Each number is 200 + 20 x the weight over the matrix's rms, rounded and kept within 0 to 999. Layers, rows and columns count from 0.

# layer 3 MLP down, 512x1024, rms 0.0239, rows 0-213, columns 960-991
216,191,229,203,230,214,168,198,215,187,195,196,195,196,228,226,197,203,176,177,203,173,244,204,192,178,218,266,191,203,215,224
198,203,208,210,193,208,227,195,154,215,175,195,171,161,176,220,177,196,196,184,198,196,187,220,206,208,186,223,211,214,202,248
221,200,220,186,194,211,214,211,194,211,241,218,185,197,203,210,172,198,174,211,194,221,222,218,206,203,203,217,215,183,233,223
187,200,185,213,156,232,227,181,186,189,137,190,196,176,254,192,197,190,192,193,193,223,196,222,208,184,178,233,197,201,204,191
226,191,211,228,186,211,183,210,246,190,202,217,203,206,166,192,216,229,205,196,211,200,196,222,206,170,195,210,175,200,203,186
233,198,198,176,223,230,226,244,208,227,220,193,217,228,192,203,214,200,137,189,204,204,197,182,164,213,195,188,185,206,208,193
186,215,201,224,142,186,207,183,232,249,195,192,191,191,206,199,178,213,216,201,194,261,194,218,201,185,203,195,203,232,220,206
187,227,203,210,218,197,215,207,213,194,199,178,213,208,187,219,249,230,210,224,197,216,189,205,219,224,204,231,237,221,184,186
216,216,212,205,224,201,186,199,200,201,210,203,204,192,225,173,203,206,197,211,193,174,228,190,197,169,235,199,206,177,196,204
205,224,207,213,176,193,229,175,171,183,195,230,184,178,210,175,179,211,207,205,199,182,241,212,179,205,226,191,196,225,173,207
191,210,183,213,227,203,215,193,237,194,184,189,192,177,234,194,199,175,194,229,202,183,183,179,215,204,215,217,218,193,191,212
200,208,197,178,226,206,225,187,208,199,204,196,164,182,189,214,211,201,163,189,193,123,227,158,191,201,176,211,227,218,199,212
200,209,236,189,186,176,170,174,197,177,198,236,181,228,221,214,176,213,212,214,202,190,179,179,237,197,225,193,208,239,181,193
197,181,160,192,211,198,227,158,201,190,178,196,182,175,213,192,186,212,204,189,201,191,181,209,179,203,213,219,188,216,192,205
239,183,165,197,239,197,165,234,171,204,204,182,195,171,203,225,215,213,165,210,195,217,187,215,191,206,208,215,195,200,220,190
200,195,195,215,201,226,223,201,228,197,199,207,222,229,199,206,231,192,218,214,201,153,277,200,204,188,230,193,175,203,175,180
197,208,191,244,180,195,194,208,287,160,192,199,189,184,184,188,236,197,235,204,197,216,181,191,189,216,187,158,222,202,214,185
190,181,206,189,179,210,218,235,209,182,230,209,219,219,141,193,195,195,218,203,193,221,201,179,198,215,189,218,182,186,207,201
245,190,198,211,211,182,182,190,178,160,171,207,162,196,144,173,174,191,257,185,200,182,228,190,196,193,166,197,211,194,205,218
204,216,182,213,210,191,207,209,199,186,190,217,201,196,193,193,192,200,186,194,196,212,219,197,183,214,188,206,210,202,191,200
197,196,202,185,197,200,193,178,173,179,188,223,168,214,220,231,166,199,192,202,206,222,187,213,234,193,200,217,216,217,185,222
217,195,137,187,189,180,190,176,244,131,206,210,215,195,193,168,208,185,209,178,200,193,215,203,211,178,205,207,177,205,177,169
218,198,201,210,183,188,200,196,165,197,160,185,171,163,163,190,225,202,217,196,197,229,214,178,188,201,210,205,239,207,210,191
215,234,212,208,207,200,172,194,186,176,217,201,214,176,186,219,203,196,182,191,206,184,199,190,205,200,170,183,164,221,187,201
210,237,178,233,156,198,163,192,241,212,204,186,220,186,206,194,183,200,180,198,205,193,203,208,199,184,159,247,194,210,228,225
208,214,174,200,176,187,207,212,136,137,181,216,175,160,234,212,172,205,208,217,195,196,229,182,189,201,228,202,205,189,204,178
209,193,219,241,232,185,180,179,160,207,216,196,218,184,187,186,160,196,230,212,199,187,174,228,201,187,182,227,180,217,200,179
209,187,223,209,197,208,177,225,190,166,171,227,163,187,170,208,178,206,224,184,198,233,172,203,227,174,199,158,192,192,198,175
166,184,214,189,200,242,239,189,182,227,185,211,218,216,186,232,203,196,175,195,201,195,209,207,175,194,197,190,215,199,231,222
198,201,230,219,179,184,221,195,176,186,175,162,222,207,181,208,210,192,211,175,198,209,179,236,203,193,213,191,207,219,204,192
184,187,167,219,165,229,188,197,175,164,179,193,181,229,223,188,198,193,199,178,200,197,235,221,200,167,185,228,181,187,243,173
188,171,209,216,200,180,198,221,229,196,158,199,176,236,196,209,176,206,180,199,202,201,169,206,192,213,218,189,216,194,184,204
181,230,184,203,210,209,215,228,184,207,218,205,195,195,215,221,206,196,173,180,185,184,215,202,207,199,176,213,206,191,236,187
193,192,211,203,209,212,196,207,202,195,213,204,201,204,192,193,215,200,187,193,196,215,175,210,223,193,199,205,196,192,202,203
171,190,189,230,158,222,192,191,192,203,159,150,202,194,221,165,222,181,226,247,193,248,209,197,210,166,194,205,172,193,228,205
204,191,222,175,197,188,185,195,228,206,211,162,192,204,218,203,233,190,203,168,206,225,200,187,182,193,203,212,202,184,205,193
199,212,233,224,178,193,225,184,195,163,179,190,210,203,183,189,153,173,212,195,202,174,224,214,208,176,175,181,177,205,222,212
201,221,184,213,205,202,201,169,242,197,248,223,194,212,249,189,230,165,181,224,202,167,203,205,215,199,228,144,232,201,193,173
167,216,198,175,194,199,163,194,212,203,218,214,227,196,222,191,220,204,174,236,199,247,200,186,221,233,203,173,219,204,202,208
197,210,136,195,173,161,172,201,206,215,195,197,181,212,197,199,203,195,193,200,199,178,246,218,193,186,178,209,223,202,153,183
203,195,201,209,204,210,211,205,191,151,181,198,208,201,216,172,222,198,172,213,194,222,190,204,200,173,177,206,204,193,193,230
188,187,184,189,214,176,182,192,185,164,222,178,215,185,236,260,199,203,186,199,198,190,178,187,208,216,184,175,210,196,192,191
214,183,201,171,235,220,208,219,201,215,179,169,183,160,162,213,184,197,190,190,195,226,231,231,192,195,196,189,183,163,197,215
190,193,168,197,209,176,187,196,189,182,199,185,225,195,176,186,208,208,217,237,203,190,178,210,210,204,187,194,205,184,205,204
174,181,180,203,217,217,195,192,179,191,201,223,162,223,220,187,160,211,196,184,193,220,200,178,217,196,199,151,217,198,206,212
232,193,172,222,197,145,209,225,183,205,164,191,197,211,254,210,216,212,197,219,206,201,161,201,217,205,224,211,197,196,194,187
230,194,206,215,204,190,222,192,224,216,219,204,176,213,160,217,151,220,186,202,206,154,207,211,214,200,170,192,179,193,257,205
196,191,210,169,233,196,205,159,174,195,216,212,212,211,188,226,169,201,167,228,196,189,176,205,208,190,196,236,183,201,216,204
167,233,219,226,196,194,225,190,175,161,213,191,224,222,144,172,240,208,208,210,190,189,220,196,209,227,235,173,234,216,212,185
190,224,225,196,217,217,189,186,220,235,167,164,202,212,163,207,221,211,191,197,201,175,252,217,171,174,188,186,172,210,159,184
226,199,190,179,198,208,222,199,221,194,211,204,206,220,236,219,223,204,185,207,210,191,194,203,209,215,234,206,198,200,227,207
194,183,188,169,160,199,187,176,176,213,197,188,222,233,185,205,175,212,212,174,191,182,204,194,212,178,185,229,213,205,159,188
199,175,191,225,187,185,199,202,234,218,207,189,212,227,178,219,219,198,204,219,207,189,211,219,177,198,229,212,191,201,205,209
185,177,181,177,247,193,173,232,194,160,168,180,186,226,182,212,219,233,198,208,204,183,172,196,198,171,218,198,190,193,181,213
216,207,215,209,205,218,191,197,238,193,214,144,244,170,179,177,170,210,218,216,200,191,179,175,176,216,185,175,207,185,193,226
169,197,205,198,213,212,205,216,211,205,223,179,175,201,216,203,209,176,212,193,203,250,206,197,209,219,223,201,215,210,254,210
184,180,160,175,204,176,185,198,210,209,204,235,240,200,265,185,234,208,187,191,201,243,226,230,187,168,206,181,199,197,185,176
209,210,179,198,184,187,203,183,177,213,210,212,190,195,168,193,172,198,214,226,201,196,206,175,165,219,207,181,220,208,215,187
177,205,215,179,233,214,204,174,215,189,170,252,155,143,190,218,180,219,216,235,193,195,181,200,242,201,211,210,202,210,204,201
166,195,223,190,208,179,183,219,206,243,210,211,185,185,192,213,155,202,185,226,196,204,198,202,195,200,204,202,193,192,242,201
190,200,184,193,186,203,191,237,201,253,191,172,199,228,206,213,186,170,226,240,204,234,208,173,197,237,193,191,236,204,211,191
188,216,190,185,201,192,186,217,202,248,230,220,217,256,198,191,176,217,221,197,200,201,172,178,183,205,215,204,205,208,182,217
218,216,217,204,175,224,238,206,200,193,207,210,233,155,197,181,165,189,182,204,195,171,179,203,187,217,203,210,203,196,188,210
215,199,225,199,201,229,182,211,198,191,222,186,188,245,205,205,232,195,204,182,212,186,199,190,223,197,228,182,211,177,180,190
251,205,230,229,225,216,218,194,196,202,176,229,195,215,200,204,217,203,211,207,206,195,205,187,192,210,177,196,195,192,191,202
198,186,169,197,190,176,198,192,233,197,172,196,191,206,237,170,190,202,202,224,205,198,199,213,193,176,208,196,211,194,149,193
245,198,204,225,199,207,149,214,226,205,205,215,202,171,199,196,199,176,215,197,199,184,225,196,209,209,213,210,217,193,231,221
208,219,207,182,227,214,211,196,166,229,198,236,172,233,199,177,203,200,190,193,212,215,217,206,194,206,196,203,194,202,182,191
209,202,201,206,193,166,207,189,142,182,169,220,226,193,197,199,227,204,225,186,195,196,189,226,224,193,137,190,198,191,211,183
195,207,205,207,226,174,205,190,211,158,202,191,205,217,230,188,193,185,200,190,203,268,228,175,199,216,215,181,201,213,228,184
178,208,203,202,149,192,207,227,244,251,199,203,165,200,181,185,176,192,192,206,206,206,253,224,206,195,215,194,206,198,187,189
222,194,149,216,178,178,190,203,184,205,199,204,227,178,202,189,164,180,192,180,193,206,230,209,197,235,176,206,190,202,192,197
187,212,175,186,186,211,225,197,166,189,202,232,195,188,191,223,204,205,221,202,198,197,202,191,208,198,209,234,174,211,217,203
161,216,249,219,201,211,168,209,193,199,231,201,223,216,229,190,182,210,166,192,187,167,170,208,185,200,208,209,215,222,214,180
196,169,261,234,199,144,247,222,226,178,136,196,213,188,199,194,232,213,203,245,199,153,194,194,214,163,199,186,215,223,214,150
217,206,209,198,194,233,172,226,184,226,180,230,165,191,202,206,197,194,184,173,211,261,191,194,213,182,192,228,209,227,194,199
178,176,255,198,195,179,209,201,215,211,168,209,218,235,197,219,212,190,204,193,201,180,166,172,203,179,206,206,206,204,177,237
210,171,199,195,160,165,214,192,234,231,174,227,167,180,200,206,158,205,241,227,201,209,211,185,187,198,218,201,221,187,201,194
213,200,200,220,179,211,174,195,234,183,199,155,194,231,187,200,200,199,206,216,201,207,186,173,170,217,192,189,183,192,204,193
220,213,192,201,192,189,206,217,178,210,179,218,150,223,224,180,228,200,186,166,207,228,181,204,184,206,201,186,202,196,204,227
232,190,180,219,217,185,177,143,206,194,217,233,199,199,219,185,195,202,176,203,208,205,206,229,187,204,240,155,212,183,206,184
222,204,176,207,187,194,219,227,211,179,170,196,206,208,193,204,184,227,190,173,202,197,170,182,181,181,179,223,188,205,197,207
203,193,179,194,179,180,216,209,222,213,166,205,233,170,204,212,185,219,180,217,199,223,186,216,193,218,223,212,185,172,219,203
235,201,193,232,221,212,174,181,200,222,206,193,185,193,197,205,203,195,194,240,204,246,219,219,216,198,204,239,200,191,231,201
192,211,183,192,177,191,190,179,162,206,243,231,198,206,198,215,222,217,192,176,199,225,209,184,206,205,155,175,197,196,188,207
196,185,255,200,206,181,213,219,229,226,232,194,184,226,189,198,199,212,210,225,203,183,201,202,217,200,207,195,199,188,227,230
171,209,221,216,189,180,236,192,175,192,216,189,171,216,171,183,190,199,226,170,204,151,221,179,201,191,215,217,210,217,182,171
208,201,201,200,204,197,194,204,194,210,213,220,191,227,177,188,195,221,191,194,202,212,172,173,201,233,219,181,195,213,194,181
231,195,201,187,229,173,226,177,216,190,192,226,176,238,176,202,207,188,178,194,200,209,202,234,210,210,213,195,215,196,234,180
181,220,210,188,218,248,164,179,186,205,168,215,223,218,223,249,201,188,214,213,197,186,197,200,194,207,207,205,191,195,181,200
160,200,226,184,219,209,187,195,182,205,227,225,188,211,203,189,254,199,203,195,203,153,161,203,191,213,200,191,199,203,189,193
193,193,213,189,265,236,179,197,187,203,182,169,249,226,218,227,225,186,213,190,196,199,194,172,177,185,205,214,213,198,239,238
194,222,225,190,203,188,210,223,170,198,186,213,193,223,181,215,202,226,199,204,193,212,228,210,201,193,200,179,203,213,193,193
189,205,223,146,202,180,231,193,244,183,241,207,184,186,200,209,187,185,226,206,202,213,181,197,188,190,185,187,202,196,204,177
220,218,203,191,188,185,173,201,201,201,194,184,200,241,182,200,207,209,182,205,204,180,198,208,206,208,215,214,204,180,191,199
182,201,193,193,200,189,184,236,249,241,163,185,205,268,214,185,237,189,199,146,201,197,258,207,215,196,197,255,175,184,221,208
221,221,205,181,171,179,178,202,197,157,153,196,180,199,189,192,194,215,199,174,205,216,199,190,212,180,194,194,223,196,169,225
200,208,229,177,229,207,224,202,180,214,152,198,245,230,222,246,190,212,194,178,206,200,156,158,185,204,152,192,215,203,203,228
196,173,204,207,219,181,180,208,219,198,201,226,194,215,214,196,168,203,172,204,201,195,192,201,195,207,209,186,201,207,202,179
237,209,171,182,167,182,164,218,204,222,218,187,168,188,216,188,182,197,238,191,192,215,186,176,202,176,202,183,189,188,192,183
217,189,169,190,215,166,176,237,213,199,211,189,188,158,188,173,203,189,217,231,196,229,208,191,207,171,193,203,170,171,182,192
210,184,277,212,198,208,201,124,187,220,182,225,195,157,199,223,151,181,222,190,199,183,217,232,215,235,214,253,212,180,216,185
239,198,204,199,163,194,231,206,160,170,211,213,194,159,195,191,183,202,217,210,193,204,191,208,215,198,207,181,190,192,229,193
187,209,250,206,196,213,209,226,193,206,213,214,183,160,196,186,189,202,189,217,192,201,179,191,203,205,222,207,221,209,192,200
215,194,189,208,167,182,209,204,193,189,220,191,193,223,169,188,182,178,204,221,189,216,172,157,194,233,231,160,217,194,202,208
206,208,155,190,153,174,178,204,239,202,184,199,223,190,147,178,211,194,224,238,200,219,192,225,202,220,189,166,215,216,220,157
246,200,243,190,215,226,223,197,220,188,196,204,177,228,171,187,232,211,202,183,204,211,191,197,199,179,207,222,204,207,206,189
206,196,159,193,215,185,196,197,192,207,196,203,202,174,219,214,210,182,201,211,198,225,230,204,212,184,216,204,188,198,223,193
244,217,207,220,201,178,218,202,172,185,244,226,171,204,239,187,217,192,166,185,198,151,191,205,201,204,184,213,173,199,208,160
201,197,173,214,218,204,185,198,230,196,220,215,199,220,203,180,200,212,229,190,196,191,191,223,210,177,157,179,202,186,198,203
218,198,177,200,241,196,203,197,294,200,182,205,197,178,173,211,215,189,194,220,207,187,194,228,204,219,227,183,222,201,226,214
199,187,196,142,220,174,204,172,195,198,178,214,209,207,181,156,188,185,199,205,200,191,169,194,179,159,158,193,196,206,224,177
197,226,198,226,213,219,195,190,223,176,201,196,212,165,160,218,191,191,201,206,202,214,186,208,201,219,202,197,223,232,206,181
219,191,187,230,207,223,188,212,194,210,219,171,194,219,165,208,254,226,199,209,210,158,165,232,180,215,223,217,177,232,231,179
208,181,175,211,209,236,241,183,188,201,195,200,197,224,179,180,206,219,214,208,199,204,223,168,185,186,217,212,219,200,217,205
185,209,162,183,211,192,153,190,208,219,226,214,197,193,197,168,190,195,211,227,201,221,172,180,180,204,205,188,192,186,195,187
208,184,207,204,175,198,203,184,201,188,195,205,212,161,197,195,186,184,171,193,189,224,171,197,208,165,182,203,210,168,212,196
191,184,207,179,174,228,203,195,218,188,163,200,179,185,201,177,182,177,229,213,199,142,194,216,183,208,244,182,195,173,159,225
187,207,221,177,209,226,211,190,177,198,197,212,182,203,223,181,210,194,182,205,194,218,185,230,214,192,197,202,178,209,204,207
185,186,227,221,185,224,214,220,200,202,223,222,200,206,207,162,211,193,215,226,198,213,203,212,208,205,231,227,265,177,212,174
194,207,187,207,189,222,210,214,192,216,187,185,172,203,212,186,201,231,182,191,195,202,202,209,186,206,177,236,201,197,206,187
232,202,190,200,204,163,189,217,178,222,171,201,176,205,193,178,231,216,204,175,201,204,213,179,182,184,195,193,211,204,185,227
203,196,204,166,201,196,167,175,156,225,153,193,197,183,214,212,210,194,211,190,197,167,208,185,166,200,201,192,166,191,184,212
191,206,229,209,203,190,201,217,192,196,166,184,195,188,222,197,199,210,231,167,206,194,195,180,177,232,211,186,202,230,211,194
187,204,207,176,202,185,183,203,239,192,178,214,216,173,191,196,213,198,184,241,203,211,223,230,189,200,235,164,199,197,217,170
213,211,155,183,220,192,186,206,208,236,232,181,186,249,189,200,197,188,205,179,205,142,187,181,192,205,164,212,200,213,217,191
212,203,211,193,188,173,180,231,200,217,223,158,194,173,180,197,192,203,184,221,195,214,204,204,220,198,226,197,217,216,221,208
218,192,178,188,190,196,186,196,205,190,241,198,203,203,187,206,235,194,158,199,198,235,185,200,215,189,224,137,234,199,189,225
214,202,219,178,217,189,207,222,178,201,208,208,216,202,225,206,206,222,180,171,202,196,236,222,196,198,198,206,185,208,185,193
204,208,198,205,171,190,180,186,200,192,194,221,202,203,222,183,171,220,194,185,201,195,172,209,226,217,173,225,222,198,186,178
202,201,227,220,219,216,224,213,252,192,164,187,181,189,211,161,209,196,184,189,198,199,181,172,204,188,199,212,170,187,206,199
231,194,208,200,221,208,198,214,200,179,186,175,193,227,195,190,212,214,188,172,192,155,206,211,193,196,194,204,205,195,210,189
193,199,169,192,178,204,191,220,160,197,209,171,280,215,232,195,185,200,188,211,200,199,226,220,199,222,211,187,201,198,198,189
209,212,208,218,219,149,158,200,203,150,199,198,208,204,185,206,211,207,192,211,206,233,187,169,202,206,140,210,213,193,219,184
202,200,224,203,193,222,213,177,137,221,177,206,182,165,233,210,194,204,191,201,194,206,197,216,209,202,184,221,194,198,194,238
186,178,232,249,210,197,220,173,171,173,178,204,228,173,190,194,220,204,212,182,198,210,159,209,210,199,203,208,199,190,207,169
211,192,209,165,161,210,196,214,216,170,207,175,204,190,206,197,178,188,199,195,204,182,211,191,192,163,172,207,210,200,190,227
228,193,220,204,195,220,180,183,205,182,265,219,236,208,192,214,215,184,197,194,203,172,204,202,227,222,182,214,172,207,182,191
209,218,193,187,211,227,187,225,196,237,188,144,214,189,178,203,204,184,196,201,196,166,177,179,214,219,181,205,202,195,230,218
181,187,200,203,203,150,199,195,235,192,223,199,197,231,225,217,224,190,207,167,195,195,195,206,219,220,177,194,205,190,198,193
240,168,188,213,183,183,209,187,192,190,180,233,187,191,212,239,177,188,197,187,195,166,248,213,197,194,194,199,178,194,199,198
167,176,205,184,173,172,213,175,178,189,195,188,162,153,198,171,153,183,199,183,194,228,184,172,199,193,203,216,242,197,182,201
199,210,187,222,221,208,172,195,197,195,134,199,226,204,179,196,226,187,194,204,197,206,251,175,201,204,194,222,199,221,197,222
190,202,235,210,193,183,204,208,211,194,189,192,203,211,210,187,185,208,206,208,201,189,189,193,200,193,192,187,196,207,182,209
170,199,160,207,219,219,216,218,187,220,196,178,271,160,190,193,160,197,194,213,203,219,238,195,185,222,187,211,194,183,231,196
190,197,180,174,193,203,237,223,213,216,203,200,216,206,188,201,192,195,204,224,204,215,179,196,198,204,161,177,212,181,191,220
200,198,160,171,189,197,194,223,190,221,178,184,202,199,205,190,181,243,216,199,198,216,216,188,202,196,155,181,201,194,182,181
183,191,205,172,217,207,194,184,178,174,218,194,173,209,198,213,207,199,214,206,198,152,192,165,203,195,196,200,192,190,204,203
202,221,194,206,196,194,180,180,173,208,193,195,192,185,225,231,166,200,206,202,198,222,195,170,222,186,188,216,179,188,198,199
190,174,185,193,215,174,216,186,161,182,205,189,206,211,189,197,208,194,214,178,206,171,210,187,179,220,168,197,185,192,181,200
209,194,167,161,193,226,229,231,225,212,164,180,181,180,194,227,231,206,198,208,191,195,202,201,213,213,213,188,199,201,202,204
167,192,172,203,172,201,212,225,167,212,224,202,200,177,197,229,171,201,225,192,194,179,187,190,196,215,181,208,197,213,194,199
190,193,172,195,218,186,210,227,181,220,200,203,234,217,251,197,203,229,211,206,200,198,188,204,197,207,184,205,186,210,229,197
202,208,185,193,193,193,179,226,219,213,215,155,211,203,195,192,178,194,191,188,205,224,221,198,200,218,243,185,194,204,182,200
194,169,255,206,242,196,216,225,211,213,199,197,193,225,226,219,248,191,216,218,198,185,187,199,195,228,199,206,198,187,176,196
189,189,197,217,187,210,199,195,180,205,194,202,195,184,166,192,204,185,226,173,192,210,239,238,212,202,188,197,202,211,258,199
212,189,226,228,231,238,197,238,206,177,182,179,166,238,186,195,219,210,186,209,193,224,201,195,196,178,217,196,197,194,251,217
201,210,206,234,187,185,243,197,209,220,172,222,253,252,185,188,187,180,168,229,210,225,168,205,232,207,193,174,213,198,204,209
203,197,203,193,194,212,219,246,161,217,222,239,192,207,223,197,185,224,170,192,201,193,223,216,179,215,214,196,185,208,178,191
213,195,175,215,207,220,210,173,189,185,197,216,202,197,198,200,202,223,231,171,193,220,211,208,192,193,207,226,230,194,222,182
198,234,163,197,216,185,203,176,233,225,225,196,184,186,189,200,207,179,192,193,199,199,184,204,173,208,230,220,172,194,169,205
214,185,158,207,219,199,215,185,225,224,204,221,221,180,167,196,252,200,203,192,205,229,201,206,217,183,183,201,174,192,192,159
209,173,200,166,185,219,193,192,232,193,221,201,191,178,187,191,209,198,220,182,193,222,192,199,191,216,200,211,192,205,207,206
202,196,178,195,190,235,179,167,193,188,185,197,172,244,187,207,202,200,203,196,186,218,181,189,220,179,185,191,152,184,196,180
171,194,216,205,180,194,210,166,153,190,222,209,215,176,181,146,155,207,194,224,193,177,207,183,188,178,218,210,193,213,201,193
224,212,183,170,162,219,192,174,156,175,220,198,221,177,235,196,230,203,227,175,201,142,172,239,201,200,211,186,207,201,199,184
189,187,167,199,196,203,191,185,196,205,191,206,200,224,229,217,203,201,219,180,199,198,218,215,218,207,194,172,217,211,218,206
187,210,198,200,228,172,142,198,267,189,203,191,196,218,184,178,214,184,195,214,200,211,211,199,188,177,201,201,201,189,185,219
201,187,252,179,182,214,183,195,188,210,201,233,221,236,208,257,196,208,249,176,208,159,227,199,225,183,180,219,196,195,208,204
184,204,155,198,182,189,209,156,202,235,221,154,212,220,199,217,162,196,199,201,205,240,237,216,195,188,219,164,212,192,240,239
231,210,184,209,195,226,182,181,211,194,202,181,168,205,221,218,228,201,189,170,185,198,196,210,201,186,217,214,218,198,196,212
197,202,190,190,214,141,217,228,204,221,216,191,219,180,224,195,186,195,209,249,205,215,170,206,198,207,227,159,188,194,199,204
196,221,254,226,167,212,230,223,222,169,174,222,189,168,172,182,211,208,165,189,185,199,239,189,219,206,170,207,224,225,184,205
211,195,162,212,197,167,174,219,239,206,188,209,212,187,188,187,215,187,193,208,192,240,172,204,224,219,228,177,201,207,202,191
183,200,192,190,225,203,245,222,195,242,170,148,229,189,222,225,229,212,214,210,197,236,227,231,199,236,245,155,202,208,234,206
167,200,175,232,234,220,182,208,170,206,209,200,202,206,223,231,227,181,213,206,195,205,181,180,202,206,211,208,215,193,205,208
233,202,215,223,221,205,173,226,252,189,189,215,211,205,194,195,231,201,200,185,195,174,201,217,205,186,239,245,186,202,193,208
201,196,169,204,207,188,233,186,176,192,198,198,137,212,213,180,170,181,209,218,200,196,176,207,200,222,228,226,189,183,165,243
181,189,172,190,222,165,241,188,196,230,169,177,201,209,208,165,196,185,240,211,195,172,197,192,216,179,200,205,177,179,192,222
216,231,198,187,202,179,198,187,205,186,199,208,184,232,195,179,215,226,199,167,195,205,209,193,210,181,202,195,186,247,174,206
207,197,197,231,219,203,168,201,171,201,212,188,199,207,212,215,196,185,194,193,204,174,219,217,244,176,215,196,221,192,181,216
208,204,195,230,188,207,236,204,207,181,186,191,195,243,209,202,208,201,186,218,202,177,217,190,209,166,201,173,214,193,188,209
198,203,196,199,176,181,202,202,223,243,213,173,183,204,200,218,231,199,179,207,216,223,238,185,187,209,215,226,195,196,165,206
185,202,245,187,218,220,207,203,235,206,225,202,200,200,209,191,226,209,198,215,196,199,220,170,224,181,203,187,194,198,169,183
204,201,165,221,174,181,188,202,162,190,156,218,153,219,212,230,194,200,200,180,199,142,228,193,209,206,190,230,191,219,207,221
206,191,211,195,196,197,183,241,230,201,163,162,206,234,192,206,210,210,215,216,199,221,247,184,184,178,217,182,206,162,213,143
210,201,167,198,219,183,212,217,170,187,211,188,256,217,207,216,175,200,213,229,196,212,203,174,181,198,144,193,170,183,191,207
218,171,247,168,174,181,197,194,191,196,192,196,242,180,194,166,208,218,195,197,197,232,221,215,204,219,220,219,232,197,218,177
206,200,208,191,219,216,228,179,188,211,211,197,216,194,197,195,203,189,206,204,201,190,198,205,184,221,230,199,218,178,159,188
200,196,239,204,219,232,192,198,257,216,174,197,169,262,152,194,204,208,252,196,207,231,197,232,219,202,200,225,173,217,220,186
180,207,246,183,196,201,210,166,175,160,196,214,147,220,185,176,174,202,179,216,205,179,180,255,172,181,184,219,207,183,184,204
204,194,201,209,202,206,211,188,200,174,181,229,195,202,190,186,196,209,181,180,203,207,201,213,194,176,199,195,194,188,192,192
167,201,192,221,136,195,196,178,206,206,169,216,178,178,115,205,167,172,209,199,196,211,223,170,181,216,193,204,196,202,224,212
182,195,195,181,181,170,187,181,193,265,201,233,202,210,175,210,179,194,192,215,196,259,205,214,207,196,224,199,210,214,251,195
184,204,219,175,188,184,218,203,193,187,201,231,213,215,176,198,215,218,218,212,198,250,189,196,203,204,149,170,189,189,177,219
196,211,207,179,170,146,219,188,197,238,226,194,227,177,209,209,148,193,171,225,206,246,215,215,221,218,189,190,201,210,213,191
208,223,199,208,209,212,241,199,198,211,203,169,203,191,217,222,211,197,227,219,207,214,191,192,200,182,200,184,191,173,210,236
193,201,195,210,201,198,160,198,191,238,175,229,207,210,219,188,191,201,181,213,194,247,219,175,205,194,166,216,189,196,185,178
202,190,171,210,200,196,203,202,207,167,231,220,204,219,202,215,249,198,216,192,200,144,209,208,206,219,185,191,209,224,198,229
191,213,209,176,183,224,222,217,116,179,212,181,180,191,178,186,216,219,208,179,195,213,161,230,216,190,164,230,196,192,202,209
209,213,200,185,175,214,176,177,224,170,239,198,193,192,197,171,168,207,198,201,196,225,193,227,200,214,215,222,219,200,206,203
191,206,233,209,219,194,166,168,197,193,228,226,221,201,232,218,178,217,233,172,198,209,192,148,204,216,166,217,211,195,192,201
193,193,198,189,217,174,229,213,187,213,172,213,225,204,227,197,209,204,201,187,197,242,176,218,155,204,168,191,166,183,208,220
179,206,228,174,188,213,214,198,144,250,200,210,244,179,167,200,201,208,247,215,202,203,212,213,221,205,232,174,228,227,187,198
196,203,180,193,222,231,226,225,234,207,192,177,254,200,195,210,222,201,234,247,194,211,193,212,175,227,181,177,202,201,185,203
230,193,172,217,226,240,212,200,161,165,202,176,204,174,208,155,187,216,198,206,206,239,223,196,183,186,230,196,213,198,159,193
188,185,184,203,207,182,205,211,207,251,195,214,212,211,211,208,195,185,210,177,209,219,218,203,232,200,178,168,226,211,213,203
220,200,207,205,210,176,174,261,225,202,199,178,227,255,184,159,195,215,189,195,208,157,151,233,184,186,184,226,160,218,178,202
184,180,214,210,216,192,213,183,211,225,174,189,225,205,186,190,214,205,210,207,195,216,200,232,203,204,216,190,179,199,186,206
172,196,241,222,214,164,156,167,136,199,205,208,207,251,242,217,183,186,192,202,195,188,198,192,212,229,220,171,193,219,183,220
196,202,226,196,220,202,218,252,248,171,231,196,236,193,182,209,185,199,224,178,211,210,219,213,173,208,172,176,184,202,202,197
207,181,211,213,209,209,208,190,206,200,216,230,196,189,211,193,198,221,202,209,217,217,182,189,216,211,154,197,195,206,201,200
201,233,201,219,186,191,184,228,234,204,198,217,184,173,183,179,180,205,188,202,200,211,205,237,209,182,188,179,189,195,201,237
178,202,171,214,194,186,168,204,218,205,183,191,221,176,163,186,214,214,196,179,198,199,206,207,222,182,182,225,187,210,218,193